{
  "n_layer": 13,
  "d_model": 384,
  "n_head": 6,
  "n_kv_head": 6,
  "head_dim": 64,
  "d_mlp": 1152,
  "vocab_size": 4096,
  "activation": "squared_relu",
  "norm": "layernorm",
  "norm_place": "pre",
  "norm_eps": 1e-05,
  "positions": "rope",
  "rope_base": 10000.0,
  "rope_fraction": 0.75,
  "qk_norm": false,
  "attn_scale": 0.125,
  "bias": "none",
  "tie_embeddings": true,
  "parallel_block": false,
  "init": "normal",
  "init_std_qkv": 0.0237,
  "init_std_o": 0.0237,
  "init_std_up": 0.0237,
  "init_std_down": 0.0,
  "optimizer": "adamw",
  "lr": 0.000977,
  "beta1": 0.9,
  "beta2": 0.99,
  "weight_decay": 0.21,
  "lr_head": 0.00476,
  "grad_clip": 1.0,
  "warmup_steps": 499,
  "schedule": "wsd",
  "decay_fraction": 1.0,
  "decay_shape": "linear",
  "final_lr_fraction": 0.0,
  "batch_tokens": 65536,
  "seq_len": 1024,
  "doc_mask": false,
  "train_tokens": 626300000,
  "steps": 9557,
  "dataset": "wikipedia_en"
}
Each number is 500 + 50 x the weight over its row's rms, rounded and kept within 0 to 999. Layers, rows and columns count from 0. Numbers have three digits each. The size before them is the row's rms in percent of the matrix's.

# layer 2 MLP down (transposed), 1152x384, rms 0.0383, rows 862-968, columns 64-127
098:509651423501479532438592531500519529604426466449477574436498514506466490509528602406539549499544505504515499527468482447532552499486541481423539457527527507522431487599490444532458474465523515
092:547450491475469511580498512464482540481461488561526472461473502528551494517495477463608450390473578519533492418509476487624460493484479564470490413492525538463511500541455497554463524520479534
106:437501413487542426531478530495505549531561550534516564547502470461429531627406425528519522512596533529540555550444483530454467505505511413494396501489445539470565510524395552526515526418456438
103:467509522455515562475523458409552484451592464509503552479474448512499529471445543499432490552513532581552439441513676574474461469480479504478402431446566485629462436502354572427471472517403554
102:548471510471541463446459487474481499627516450551392444547492541476541414422503486529518401401516591477427543546489484574541385583616475544483580548428494534551442477554506369555539500505465472
096:558554595477483568509533496457470461459468538443528573402478486447526494483507477538492468716476517567479466506444492607580499483485482388545549486465507574513479574468421539562440494527488631
099:490456458497423519488545559469497521511549488462459492547501489531529484474506499490446513474548503346522602444511528569469564442502456475440566475555390467534511522532528497492559494483575462
098:517480628447518521522375484506557499463516528524544504502579484509567530516468500492483540458547468458496395487486492603506601439409502519468481521502475502533489611499546455511527496473466525
099:434447523460461523561451486441476543637552530493484593492417573547494536395566606468390539549500519606482582511407594480549438523572502542500469498521510497505482503567455400446496324517503480
104:520549546578475441413505471501510507553511517525507584628556534476540425511552537455436522459560555434479468514529473458503493540438457544513542484526462500473527583569512568582551570492528435
101:620455603554603428511459469532428487561488402507470527450568471479527478453380388546611513449555531478482425513467465535563525485509485502424612600504580447525562563588550394475514509494510515
104:471517499497559517388520509469548460522383438534505576550490432462488563565514552559387493607513556530359496520529523480506530535499490506439514531531445486487443432506545436520470407562519510
108:427497441538479531497485405513476592522445497388614475468488434500540486464485394506476411598557443558479453492460552497563555498527472496505517465579529571471430511594528454483530420557580472
109:600572544510504352537457544519492500472462589541499418520567436431502489497489567560553495553519552547484494427515366576484536488516518501470434462493547533543441515468483526374529536504578460
109:530513484461572538429395469527459486559487606522480479436511523459441583490514534521478469404462535502468548439476486484535419385483439479548562516481431450430403467542540463400565507520562569
102:562475560503532542560508451524555533538465468485532479495523506465522469540548475544551457516397394435481618470511509502494570434541466522502551421498495422507462537495538502467578520541512507
096:518463532458458514518510484517470397544541421516439474477431470583448588428510505481475511503480614498495486447434515478519503515465547444563617531456428443528490424489518535533512504499442452
106:473563502460569430454451484486559423526523410469407509554459522530501497481443390505514509561464573440534563431472486472636502500531488514437525553528474524528529428577486514390417528496465624
105:449589500485517424462531485518451497467434586467467520563441524373482470573500448459523527536518423459551410573430427408460561603606414372539617528409455464481559478391518488406438493491570508
101:486436431426518431427456510424434469453580398506483499466472471609563473525410585556419553539514475436509523475448476623573489452523416486511480509511484590526491505476453459519489509553498516
102:456499442465530448581579453432514499458492506459503436547554551477558501483503450505435546473471556550477499549496526476470560512519470545598625487517478523502439529473594456545475552512514510
100:526461477549490505527554558504582440536503466575536530450469688435571486580477567513480464493543549430486546509459513536483469472477511551443437576517446453464551476519463500556496456582503421
097:441427465502464464453491514508469434514486537414524479525508499614573481506525508522579465563594498455486520437489524537578502530563503510480504535462481586503533531562590483409571485469473422
091:441467544506560467531425488567559490493539564572479542482517463546497543487505496439514568447468569453472490496538492445439502536536510498426716491505409414555501441505492540459518513516554458
100:507499476473513492483508534469432513518478398515428454484435478513506500379542493545470479516458568483525640456488466531593498523585523500616473562557532535451415531547414460610443542440571535
101:505455541481448456477511494491565450457512485517513587501574500505431541508502434680568567543437490412552536517508422415457546535459526511533508459552590516525444413563463402392407481478491452
102:562422521529544566454467522401432385465475405416561441513464578580384471518467492506488559556544525485624582566503536438466504504559495550498612524565540528521529546437506472459474462513455533
104:459615540557495453427468550473478576431562549523580423504465431449431570510424538570519526528563442551441512501536502542547596419481587483522559475467509498539391499478549429539653513550539487
100:517485448498538545504480549556436463527512504573498490483499549609454511456449463461417417434551570466555457470505525502430455593503467516512479501465548632465468540436471540487439514504466405
099:578522540406450469574531524550580409470443558518498543445587496424560483375534440479477497446469500525464489457499567464499491505574455496499477422497499519461527508506456556530506491458497531
099:530548490489483481532473468458557434445485585483556504513583458518455477489517540454521524493464522467593516468444646415448534567528524539547544562573485458509451553487529493462643506414436536
095:480466503542521536465576529616524448533458437478556483579444502465484595558495429501583506574429531490396506476405414530490479509494421512444545502573481462544519535498507515493438565478463544
106:560579482518528543463500450509492443492598415477491437423485540494567499426511473540490554574582435524545554564456471354453559469537607435478504626563486431381499477514416555513453548522588546
103:502477579516503526558458468555535566515525486543476485534515517441520475445494602378447478596554492509476471468508424480511494606476467529515518571513474479506552482439444597488507537550442552
105:449454509458476447488460518483541519443465519529497668469559459441527469454537504534496535465532512555653491469435542443592505566548462522478422503458524550437498515501593504532455497434526487
102:549463518494472384465519527528573390571488498472495569507419487517443528512443478544512480512525488492549533508507482477496568496466543536458494548529516436506547426598534578515390422512384442
106:492512561544566479450391527422443460511506374504472524472488511546545465559544552496516536447443549596554581562485513457523424525601508578483515466391511474466415482494493480500490514463518499
092:478401530495517452498458512463489449513547520505503462607551532493576518449489556541448558496490458505521415462495449457519455453567463492520660464482484466478564491557464468495493504551629491
104:520430528441573436530483432449463486538512543523525496407488404519517598507516500483566487542521402533539506401465575591459483502453527573547612461492530477506558432493496519486511492464479503
106:508538626512459461451506501508501503532520458541547501489537517437486613528461540552451507460496548477415432451483530435520484521492482513532535513468482467526575476558477458585525521461444537
100:562531523494477458415468453464496458597479472585469572503517449489463565458700410516516438604483523417508605454463536493479452527489515557412473450575452473642518446489474428609483514589420433
104:480506460424471529448501485540522493590575420475430495611444408537526475506442465481498525525496500496457484594463448510496572472532487445500577453468420589554514528456504525487459610437519560
093:496493407505539505537500495499578473503550473482480559548551475483422463529542453492463492535548449490463507551397539513535534575489476580630470540529519545510494584499471541532550456439509386
093:545462561590506431507380407487540527470461476484527500582541448459522448352492497409485537476474513521467510598495537458572545501516484506566489509526566528416532412459414534558517458545468480
089:426486497426439466505498478550513528374436438519464555498513566572383536453497543513507517523551500460476452527471448480370580456573489604523534567416518585614490469433530559496479530502545535
103:584548495536481498568572536429559477468546496518509485554544541517509512532423588458468465481504531462494453514532457527618382555516522518517535548498428455589519606506468518486524530505567419
104:529467458430529462499582495518456486542395538423463510493475523482526470434480478480470480549451454469565515546468466503348531626509518533533505535496544445417502531604477505499522538531551474
091:491423513484502451435506508585500489519516541474466536499528553551448557500504476416481528411422513400514513526570514458525526491462422590559589515419400518536487436589540573477524544531488469
101:489530418550384569606506462464540479419535526478494547480525530545404476438578462466471474488554454552513434532471507520451430514489435484502530484544437532472453517600536567494542508389475571
097:372563462478530533506527514523577529634471461511509530438470507542465483533485574489389528476517519484505513482541535505458506534480458462395612389617556386543564529460533573584491504511580445
101:520519618582419500523563536521538441475540495570542539533478502469510533493552485573523432446534434507367421535597507565466324635406552460542367473535517460489467438598537467478522522508505579
095:580448485500495526516449472367467489590548465508464487476403459527591505555421560509477486486431376534457543494560369536495471508491501522490497538553540454439567516559499506495480514442482450
099:461472474475532521498440541525453508570465513586505500542517581493525493529459421509444445510506474552627399558532574466504451474535511508440575507546391493560435479585459490525509482527553556
103:482484544525512529582453464495508521447478504467582474485487425392529495530603375513566404467527580517495401539528534511404492558478501595444458544440477501443609480511409555572597535491462409
107:539511559478537552575488564516545499499546513525487497579501543545494535497596505411503495455562543567541433534529552500411435490520378509465478542571683522510511475412540540401593466521498493
100:438569503484482546500406412474519570456514459613500448380494496541406496458453472491503524522524534418475512403470573435464516491464577501486490454431618434504442586500486496489468570476436515
098:594464576441460450474584539461545528517490494506457506525479462508483538447597526531431557483561489580516511477470527566602508514539563436493553489492577517540432460578508531467473444473559564
099:482421387474578443436442533544451425483616627512548465549516513556488393494419495516600416455492487479488502589568514475554567532469431528512519450366554528475468539458405412526567510477491509
099:546473508432476461484496479468538546500580452466574501457570504525493528491540552491402505526601474491513470409490511492542470552470494516461534413532467469474468505468387489456638443540481481
100:540515570512462487423541464449489462557485500532551516499516624577486490480529507544561544368489501465479391502511523570528570578565523506490411497516555459397514496571451485470427424535471431
097:522503445528419554465547503503513471521511531446496607454475538546515439411540518603463502415467562464487518538495371576492570452507543364549557440503535481462531513612537508568491503523463494
099:452427509546459510562425489519453458473490479452529616584558475515579401488508492504653504482486439568519491558422454535603456580586474506558534463521598492455403538615456350501501542492574372
097:543445483448543453529445489413503506527523485490478382579493505445519550554398464515461407531485547508518499546489410463564524510514518486472559526451402570435516491486495455460475488438514577
096:475507587497407494464387373601489420504554464507487485499521498509543383570491478430531592483507476562466605503470458556447501408624527405509519541503535564481523613459507482456528533498626427
100:518533509552475545572504501517456464476542490528467555517501493451415615579518547502459420587503495588530509556383507493508537501475464458498539419432501503538522460478511455571449499540511432
098:523509460419545550465499461533578480503398504439383468498520425384486546483493498517521503547474511461569494486465559529477497546533464476535491443473453418419506522544528453552489491438481462
103:475540537538541489502457472482481499561476495417490519514525482495524425518507430516530477507617563423521551602532430470499443480504551441453506611609472542444509450617437505389518435549508491
095:500485543511538435539540577446493419565480547418446533514550442526573483457578460543431483408451473506458528542523483474552515458431416480547415486511587462517527453454558522583417502535483412
104:449622559476442473508452487546542517493516473599428548420568524408435471472580524587445524435439470366437421548489470603552433492574546512471450429473535493556516547470578523566467464416469516
099:575477580464503509478537559446485353512454546593561492450587586512502502556475468496458602472471496442524558440479486573515511537505507564494475537438511512492443562452407577416535536429479499
107:495488608569429520496448476497451389463493469622495490429450528460543426464572450517464542459464531556499408543491458446548501466553475504427562471509513499490540615495520475432480508656481493
104:494552557504514610442512438538495518504532530472514585493488547522479442499543539449526550449468466502506565501427492429472596503507465373475559410529483627561445553558476525530455464548482588
105:445451473466548470554548522493370438500496525589536554534543442524485527373504526464520404515528533568496484529551589428468414476531451533487465532519451509509500565458461536451523469554489566
107:461539552477507530468490433502446519494530561511557595535527554506499517463435465449597462467617597529475405507520551509463479547415485504514401432568454551544486433554493499626533462475444415
103:486382430477497482539481438524572419488481502474514532554576555526486423393512431551533545465502484482500444520502533406462604535461451556496551528466565519515420488517412474528490577483531575
101:466576460489573520495463533391555598464410478530442490546526511489523537506514422535517492561435439491568453564516399488501536499499450527485479569491558498395486521447579517511587470472482470
103:524544533441564539509473483463482472552468450474416475512504484526562544519531487466407426432599510579543456552484454445484520537480475528516461432578471506504467452380514502540485600472535533
099:525541521451532533416446505535457450482483424588496456434583513459604474606485615433419547487565393443529659529573502496447541524481481520593522525504489533437536537530500564520472519541500541
102:498559550516439539525541575542544469419483360601504598459471319492452552513436485512472427439500638457524452511414525510497391482516499524531466467583497476603490555435428534546424503523525453
098:467436499514473494499460548519526558565500390524564537470601515389524465467462491650499519451461527479440461518470571573570529477514508427536547477522505404525458474591436478551478488459568462
105:435419516481518573443594576501513483508429541500461436428488446557564523425519566464521495495512429558427489483413505579508498448428542487558527545525518465588440509490577487509542542596461528
099:501523533479479447528511506534557578482523424605506414533482578493525479455502447410517496538479433534480531431470490508494472496399530565595495551447554393507572423583437567356488543499511528
101:482551519568501573523481580531466495550525450483431484447521470488537489560432546370569525546511525555530547457569572490480557523542529455479546471637461509526571478437499462378486499486488494
099:572518463511478502538459495467613538450480527478578416416530539504489547572498520486498455525575478511495577508415418494610505485409525524513498502359474529574499478560440485551540525396450540
098:488526550420448452423576534507583492470484559592481494449526601537475534481559494421478520437462511475417419514483555511460473496544455442565460475569566544451482480390542510463505426445520546
093:577515526552533527452504499429434573582483458445504490478411449494385466480571528518491399551575524521570408503519554461520498444488484462476524602415484512491390599461487574528483469376491504
104:540485590435472462434520479456511403471528565410493482472530473416417477567533565432456601505409513496589471484573462571485612581422428467443551483477540415427440487582518521491424476474553535
103:477465498544455463512542509540434511575481416469500499547550498456583511548477516558537441572583387530485551529542460444577629545500516422463520532492479521554415472447506425507582485476547664
104:554486390457465471380493529501525509527602497441537493517522568500430531488476534505431420475530465527530523518426505535552569571506547573491476502471454531479509541495420431535534490495489443
102:564437414487545545462449438437478441454376517482452479489563442436453471500537521501519435513543548572531470530472454495530509512538487522495417437455535456353395560398505525507415452460463435
097:484494498542512480505507540452406459441564442468460517532443458502503514575419412481561550544516522567589540471477509458504509460444540479449553593543518550482474508455534480529520456478451427
100:495413474454536438544530585480504558585428475498462511567463492499557460441469413459486492512557509529529574527442470453450389490617424502535512404482519555499514537513518554524524434550426483
096:463523486534511460587571577477443555551477544552621535585482571499463531476521410539492438445469505468412568587495457485592519467561513532581528439435509585427561475517463553456523458513420558
096:425442442453479483508437477595482539453502491549554380480507590460494513558472480505560482491476541636475523486524490478520532528454576402503490561518509472484512451502525452529439382543417543
103:449516478374478469443402388557486529493503537554489498508538466473463548503474507513474516509429450510560521462466514449491492528429575518414499482610493463490503584486517577493542474508500634
101:539506552543519451483477525538558541388462468535484521508462549432417538496509523523400468424459479477449558402505507466441512510550487438442525527467544411443499512414480507477479484516482418
101:441501630545568394500533512524389403529547502530567541490581474520567517459567497544472475559513584571466557530517588450599470559580465539532443441467468505601464455554440446527510519503531431
102:449522491467560524477532453454606502489556493562506457434510463524497483558548501508397473522463518569482500478539620524492515448474437538495562572526491467553479497551423516485444433491531587
106:496525506601541480376496479519508449464535536569541510512426480522484453503486420491515497519543578437508534472559488492572498515440493479496462613529543471525528411585521510474571471557532528
098:468558527485466489479527390486430381381486485611491458479501443564485535556439566433517481509447475456479480465495469569483434607493590519586435477445517464504514542514573504497525413565501575
104:509467512478555465553502444504513473443467515514440617484572452511537510493539440532513546437523488508464606523509465440358450542556545487466507501429477553490474448642478473460587454556525452
101:440506470505538505443551471404520529534447537608558524423520481513533439493501561488506549568492464521550555542469483544531459480506515473547521411594505422463530526563496525521468474462497493
091:533440493533589450514440503537476484638503445476470469506517537509508460561501487557332452439531565512554503512510480465501491499606458502515703552515440553545504416465526482612497504539540436
099:487409483489453517490445426526423574467443479589547523577547525506447495500550405506415557470531527497551353533481533581573498543566426434476469487535572607427533595468509479527390539501518460
098:500487503371515525457486538431472584489502540535486477538577452447443424488515452487414522524593457510472509557526521559521416514489548495550555584499465497455484607535494485530473482536423476
098:499457509537571465524381543560503542496479476539567415448511476589533464431497512463506518440474449473469466493432425499548523543568519484576455555451507457443482518471487460429554429524513607
103:496480575479552439535433520465528474562558522481496637497488409467488427399471520472498522522468551507454582510388548467501579579494523566494483470461433472480535539450522497468528514478535445
# layer 2 MLP up, 1152x384, rms 0.0438, rows 863-969, columns 64-127
082:536543518468513469523457505511481551422470531531608400516551519462499451592397385427608473430409529576467570365578449591496457427558450490421539441513513461467538491556508534458453403447469454
107:610592531568495520482491495478568491530570579550430479498580517466489532494547450460486487512484496495543426548435433522574506440504473494420472507539570490430522399495603529479534399512513470
105:504491466497449504548526389499554426498462495494541508544489550388513480547470472547507461525541522550550573444495555485478445480557469415514465489512431471530529483523544469517492482460409463
104:449594620477417604416541428474510385487467470459523576441500505396460503572526410508506491507453524445552527419400566537504472535438566442385531526486523445460479546543500498560504513479458425
098:503523606552523498456537448445525515455488505528502474561516509434530402613411541501404536455482422516468481435484453504504434439474562398341359533546406418534531440538521486548485508558493508
097:449509501437386559553538445628427503447403523513557487503466532481434602463543445603436434528481472499587508478420509501469481590449448507512537589474484487495482465511549427625481530520491462
092:450634543464536506586463493499528555484518511474530476529547495473489493392485444441448501541547478481525466491540510407485493495520427387521431566542489453486573451448537526395464574489494476
098:538449503525416432423471482568540486536476433559566442490437415540485424457505461556449448542567463586468623479555436511663559512502579517497485592509493508492576548504497499502505502448502455
100:539586499521464513445475537476522572455450499510510529522493501447541564484559498499444506482393442508487475467509501521474474406533474495533495553630552506536587516473590544457435513583565483
102:515442441586448466551515332509459560559459532551493515374427613419552488513490507563433436478502572502542523536530556541424474383419541352461386458511527478517526460520552412504497452452491543
103:513589490614547403467399447413502425534573542504509454504504442508627596496596456506525493434423485531510538529488566537554447431446532415470544500495504585508503475576480539589542438405485509
109:552461570522501439511426530559500526495583561509574457540484506476548502536514492437424523479462501508420548491456560632512474502518559591495486494478552521538503483492516510487519603518520481
106:520488605505505553559498498483501576465498540459451473516529587450476485519494412574465547587461525512467574513555470520562381501556525522503369535499492535528682536540539509475534485562558422
113:386557495424477533396560455446498459491600518490487498455541514480490488532515454471488536407479503511498532512484560569494532444443503469504533535489474443437562531507515468634497607443510509
100:519484403447407471515506545557550498557495521422446500524466427451603539437557477485580400330512552535538495543538431499500406458493423541547538634539500542467469433486515378540577535478562472
095:519514527508464471518520497479483518481418440450454466562575528498491468475505509409491530593480590436466475499522557475476479451467516517486391527439516470486521404484598517514519472501495491
111:532437547617404475352546577588603390428471546462563519486525463520520371517435496533555476537556564487472576379479397484550470435370523501465528512558489444499498510495574527495464497549467487
105:562450482491520512467507419454569455447484583500565422551482504508516451528445493481505495492527440502546536425506593421521501460551466487502527497532426502589556553444431538500531458588576477
102:509499625537470484495593503550532499477459520503485491428571501479535492515444391503539579511410484577467587499509417503492416513525526520465501481478475492481510565466503441517653538525394429
103:438509578475513489446492479534558563550527526466476458420452499441432478438553538480515560449502501486493504515511582547498499591495610441472501556579595555554483561522424448520535479563433498
095:500453537440570485510448580514463471477447529489554545548585540529412549446574507496463386570470475426536466477537477550508459576424465517509420472402404458407605531504542486532470410541483448
096:494428541484542539508484468542501497546555556565488503545552508407526535533522473461490587455545449374565500499515539544422523449541459493459449505493476523523596512496469510452499473476546490
089:480462536511443464506400551526479521428597564541666544588534454558539451498508588465543545482503413614537515471453566589476493470534456539467505533535530514492643565494500490476516416424514525
100:482485519511544387476512412489434562494444489499556574535515561510530448486418445477491485521446532448532476511440541483463592536474558336465443494559472489371445460497535482489556439583413479
101:421527603548421520521557487528552486455461557514486515406486470473471507520572530468510487512499556365363514471480539574570533430526526463439480428468544424478535484373574519533496553516504516
103:476547528487435489422535448479414465467461505412511462547486542479499536547532578532482535434530508551594556423486511468570556453501467426557479483571460452407429478590501470511671473516569416
102:495510443443550498526497539525459494558548385504561510440484451543462539521519393560454413486509488547409594510480474621412501482471502502453487482544500475511529517531476498569455498450531377
102:552513507457596430475400542489459575514469515516435521544564415466532437561487517470538470556458493418420538509490556510531548453537523444497482494477605509451537435337571480437429448557546437
099:485530479480501507467446556552531555465461508541609536436485425529496539407493512473521552405530525483528500494465509544425486537527525514545520533548462437573537471588558560515513391536502512
098:537507429584525581450569532523509391447525451541463522551501536455447513514456541561475545480489427513536636451449426555519547443553537461505490539531398502497468491538576527592456513464412439
093:518492497513482417548475468478549538600612539502578487522561438497655415554503509523465530569460544399524503417550597537543464434468507463547517472463505433383485547428476505456516435488524477
108:488478496443511592468476506503524465470481453488509507473530512568572480488492464543424491475533393460501491512426552543425578514414449452488430623449468591541428499447491413549555346564466497
100:487517576563471516448496523590497465516560550449469450576421509517492541476451564522530482516578507577470457506492558420491459558506562426520482464514527429533448530533524514499619444446440439
108:583553507483442522551521423491575548527509508425458594430425469394482577540562410438424366441504492459573506533448490582512490459455499503452431582469433460514465549415453377599578556570469493
103:515543621486458511511511576533546460449527515492461492575518499475583469476476455432553635449482521473479502479495495565475387550486586499419523454498476531490549497464485477534572495491438444
106:570518493502560411430407491503417497526443519570467574553494519489475500427485555453560577524527447417572507437528564458443579482537545427449564576530442532494552423473402537581430431511492499
094:549493555530479470472513439453530460478494478607569464407544558587452560568437425524508424524557501572554495551453499553506513474541522475472509527525534422471472526443530456519463542552589512
106:539482480550463490536515484457537479493356400520492582485448493443508507552483566465502579444539459525436541524482526489574484463527556440440550597591607529496429573444555504448530527525473515
109:555428545579452470532549488560593516515434521512493466504482538488512451576445563570504529543480529497441517488504534492555423463455592540560536513547483429484481527457548444461584513499610485
100:486560467472492527523506578454410656458522574525550474474636528545480490479490495480517448414516481540451483484609413470483485454491448511581535481445479443482515481492612540578454467587550485
104:386519595470479581533518429446553506469498463547523558536535571478489560541519482464501502512485530502497452499441480562507561533418496485466453551592384541459531471483538404650458492552483474
096:447499442529439571400492582583485460493487475544475424477496474474502475510462442583581473449427520414460634479470539602566482518526552477371461463527513457451398415586566429581564544474501437
095:555507517483431466425438538536439562355594538553491465544545509507469523488490453431566524521480403461447529472566469623484503440443527494556443529531518590522539538482515470554515505474428483
085:534448478587515529497499496472518444503510422474495615476540537553581475444487469493512538472495549388555537513548506471451544469446518467434525434457516406560483513452531534557501583415403450
101:501477509497389463500600534554547486510470617533469437546510507546439556459433448527486474536485620492445581460550487475499467462516560461493481540555524481529508510556476497537512497543520460
104:419480555431510380472486453466440587560566628521526446423590513613519513535542466582509450533511469495437477477449454521558513397494523441526427459520516557548534453480538524495488457518520529
095:536467501498499471453541545556489426479464618526667457496454510439518492500428457525513492580505470514500575430534484686442447405561490457474489539560564401561507575483550468474499479509466522
100:545599444436474489493502538493501512525449463467545544499530426425519460564474446438542430488475412510494455545468522576523477561527527419532549565564432547539473460480535425513582530450521529
098:522504484445457543453457454573463524498496441542435500428533453407481667488450572508461470558447544490381528515518551505567439368457510505520498515516509496511513480503542425439568513433522479
100:533510453552339504561510416500553517513499532526451567364496410519521432410480391436427500588560546469457551518495345564468504512591485499499456522538524555512552484500437437455439498517520499
099:448578524479468422461425584544511597504552533526448488497597447548539461427471412501515521490559540432511561406485583496505463427540523439476555571465575548494498479364509481467589546559611515
097:545442517572534544582575372472512463511473633476525568565464452373435581445589534461518463561482486456494425471523547569546528516526515456478457431565440455470457444516503568572479487574412503
099:491443571469506494525541535498468502506500557426525495582490508438492425419556501518570440490384482548527493509485477523413442497426533484404531521514490461460573496516501458470554493553500485
111:507419542534479409535478557547455486473567512523519499543485397511557463553517466500507453450441403496514534550508474502477487528590522498449529466510453651540548375514464449601499506563555402
098:528465535429475466484481465459472491389480556474441478446513497458530478519455434676452547522445475426476468442426513488463443484530532448498520528503419471543561414473559451497460439513441464
095:515566468523487514600424491489505533531413632454498481494522503529501496568496535467444570464493533482511524521535693536520415449397554462470525537551569459470546476523485354427457424571593516
102:526477526518413387493422473448545503506483576601458508504498434498456557466498510498506445571558448452449490388513461529519536402482496463440476513497594499462483440475527415495546602508422536
101:539540507400457588507535481510456498492447554423494445472464481580423480402525496472509383531540482463529454505439575550568524485524437532494454565489554559474451534462463457576524467614513454
101:494545536494484535435530545477436544467523398493538552582566471465509459496446462531531429387510427442462569542539524543394499493521509454424523499552471523527547614403534413494504572591437445
095:527481523552524528539463493491550488543542444444534545476529529489525573563493551423431512576370443617550514488446475514533474422462512483559478453526560441483509471495456531564458557517482519
100:533451466548542482457549615576484517460593470534512508541501516496553469368452447517490509427489451463506518551581526538528398437476507443472517481430514536559554515532418558553474460448422412
096:455461474564380482421523424471501536462575557588498530488478509524508517527537477509502576467529478451453561521431529570626441436458508494460471483497431573531527510514441502522557433545569544
095:585498531494516491474518440519435597510493465539492625425541507570532497487590383468503480555488539340461431495476524526489543453418454464519519499518486517558520524464485514526388517510389428
100:436549647472464561442506505556543510472507583517454482546440518377574525486554466462463458585516501547519525383455462575562477505573411530577500545521488436492557522477482511470444452468469497
096:428533570463510464476517371509507472437524494430502439510512461611569506600523410505459447485441512392499600604445614515522465481482548518462526477540514461487453530455489485534500526498553523
106:592501451520492462544520524473412554460526510593484487470521435414528610474491536609516497465445492417521559525492539515506525458430453535500455577490448514443447499492546452601589489510425418
096:429492478607478523526452484583489476470511458537554486508647475488402490472386404540509482436458470499539613458459429545433632477466477527548513501429446473436510544486477445523574508505505521
100:534433502555574506457538439601514413501534591518574478504495423418493472527460485536563546545468518494556524502471419492581572503501475438439522481557491487521532540435492461479500478501398518
097:487506562553588587442561546516442523449556547466560430487553410443551503570503469460516618420484535533583487544424518543472515525569542429463428489506464458458433442422565481533509562562493433
111:442654530625509467493437476466419465400443455572501496611538492379536541510463494566526580489523521388523518507480553565497508465409418487509453535515437498447552461487494486487482494434382506
101:499494464530567523452528430511520431495550559569481562521553512530524534533491533456492488516520459472587467540371588595542523360452462432442486480578461521526506473511447505564530526489502462
103:551591637443379511474452443466481463553458499423499478576531468451633499535520584517439546487492521491544470459497563563541531577559572482430527440515446409590463464549590492494565492462493509
107:558535530508430548508498479550471435427551420446497541564549533474469516566489444448586544530534517527503511498526458523558516399430475500527489563572542568522504491417549487437522596548503509
105:435497523504528518520544492501406536479444609560475484530508508530529579553457402484589483544470550474422484517451492487524460582476509537522407567528444474507457411413565525445506474550518512
100:479431469553453609487392531431569495475568456498503517602558493552523519431479545442582537458594401518549529559504444586420500506522485449520431595519535477474490485475476513537446522586468515
110:549481488531548448535453452531402480483639556445536526503472552485545545455476427553534516547522508550469454370499501519562401464478434485427518527543554451539474485510464492463509567509398434
098:574466452482511577458487453389470536408550433502525432504574513474525502502551498487535513562580499540562556483571562492602391406489501460535503497527622529543557544400551399476615545471492403
105:437575572511461593455558432497465505465505512452484476485478515491506456434446503544511513448530594531527550524434544511523597511495473483552441549456489582547513440457464406467501471543488445
096:472588503476468486516497463438513485477587508518498550439512581477505506466524454554550479583490487476404606519423521580499519487471504486492556478516558504465511516573528449477525423435538502
102:498525494454434496546551581539480519473529597465580458517534452478570531491479501391609517488558397532533420453528458476587524590480498445505415581531500488536543450362601475542443532571481496
097:449594555523395572537527448609477472483510463478504501425485539533556540526401469491530491543461524585489478379448436524502597537491498498496398492519438498501525528505540562499518436550508486
101:445468481500526525524458524398570468491602468556580555541480542491550442404374476605431583498456503469475497409490555494412573453514534441511498492537438491529459501520486410519508515543531513
102:518421449517497497447566508528576469492471593564505485446512530475507506525477436529499491553457400440545561365471468500481532499507467480491380416505487518482526451499467494469465469500453522
097:485585516485478451489408585495350602466570478527439527528510345499518516510523559403458524474597437481451566557530474560458438498493448509503486601520511523458563455460563442472476455473489512
094:516558455507560480495417611472379501493582491479548514535453480556489568444479555471489406566509521533498486530536520452465404549477502513465410471478507497579420490468486527568506409470529546
105:473511479595377507462452510613592515444542469499529426547555404460598445512430520418503493506587443501511477435491506549640535553549474485490478479483515598553533494413505476529508411530524491
102:566586559544487510501578385601581509485506503480535563562524579565526483436444465506481519445450527479513597464584447507515524521532571460436500547575557583520585520488588543432473421452552493
102:333505553518562455529478494566566536475491622485501537484580337419569478509447490571525608547513514497487472463556499471551525491504533476488534512521587535544493493475453451549465533407491513
101:511619436523460446575494495578570499533503512516531489509513501532515540355535555560521533509560485472495519403565490532532464427515514471415445488518533492404497445555590513419518416520552454
096:405521571479442499388419455549506459438395558511531529483406473527423472503565401490447573480447541420458516502588502592482522507603581496396522500394501566446474591462481511570552427460495515
098:487517471411512547438504420536541457438413582473518606417489523496544512434508548544504618555529545446566554465511502576560513465499573446516524490566527468439498539478505509507521447498474544
095:529462466596526459556474491440478376550468450603547529452554471510575501541468505559529483543374457431553571420552447477599531447493554467477575556564512454470482476420508480527568472551486486
095:438599489470473520374527486462592515486499531431480486653493434540488513508427505506485387473423503470462492441540521422519525461489516519489520469446382530475526419495502459415471449433429483
106:436565447527482471477452524547476548542614536489528543608558559492570479509478523468464468473531432534392507463413569437552549462456547432537524521514442521488460473447534463575524473515449492
098:498439513503480455496448440527472507459547583402538567569488500546490499443467520459574558538489508525520520424463503537470508492427537445576442628512501540489460552476535462439510439481500526
099:555558539500544576413508466559516452513539526562511444498550459439579471487472433496536632518473482396446522448438405547400526478513537591469470493511472583528493492456475395474462505484549580
100:418587488447497468501454532525585453547445507516506497559435494561549503549460469490484451491523396507584523503341533589418518488457428498433484498519504404485512435539475479468395537542517516
106:494582561538540469513461478477511478508536622509563481474503482495509503443509518490548530492445515425484470470527540526374464467541598472505540483447574342481606457451506547560497553427598449
097:527463512463403530454506446513484496519493479488451426447561528524525556488569580466388450479502506553419568573580382655565450464549498478568506505603563533446507553489533455537518560497538519
106:538523529444447444490497497503496461423459543484589477542526467613539503527500422476485533505472519593508501423389498522557497552483474485457426534480474444457500421490476551437542489442572441
102:445567549582483534536543547536575500464451513432452467464587502478574550503446446439530559499531465515483448415484494546531427447410476524432414528433486495459467526381494474557488529459517476
088:434460542471541471518440428516467477388463575583597546571524525472483504530493542493471475512528421580474499535493448530483524504475514505521465509454405489493565565478508464531486408540517498
097:539574449539469437460533434584577618505584504470516525509466531526441475523370500568578421530527461535541486516573494481516521459444460481570498561509449531446551475510523435552491527451465486
096:474452510541470470453548588511568452534483523561477538513539468562486549585438461501512454512524379477450482508405480492509468468479507469480531539529430443475525530444448453566491483607484410
093:512520477497454457568448562499441512512459501521606497495543571501533483500512520462482421552579435542475522497520540523465485517564528495529512538510453471423530492437467425550542432571457541
100:502478556511485471516526487444535517445482540504543537535523485455493449522514437481529402510477512560547473466494455428466556484395433476455496587467518425440516504532493467553544585489471493
102:493553514484480613524519422554543398522467500493517553516611498521534586473497446568541425407407455386512527498503504527521495553508470508467555424551524481452456441456584500460494589538473500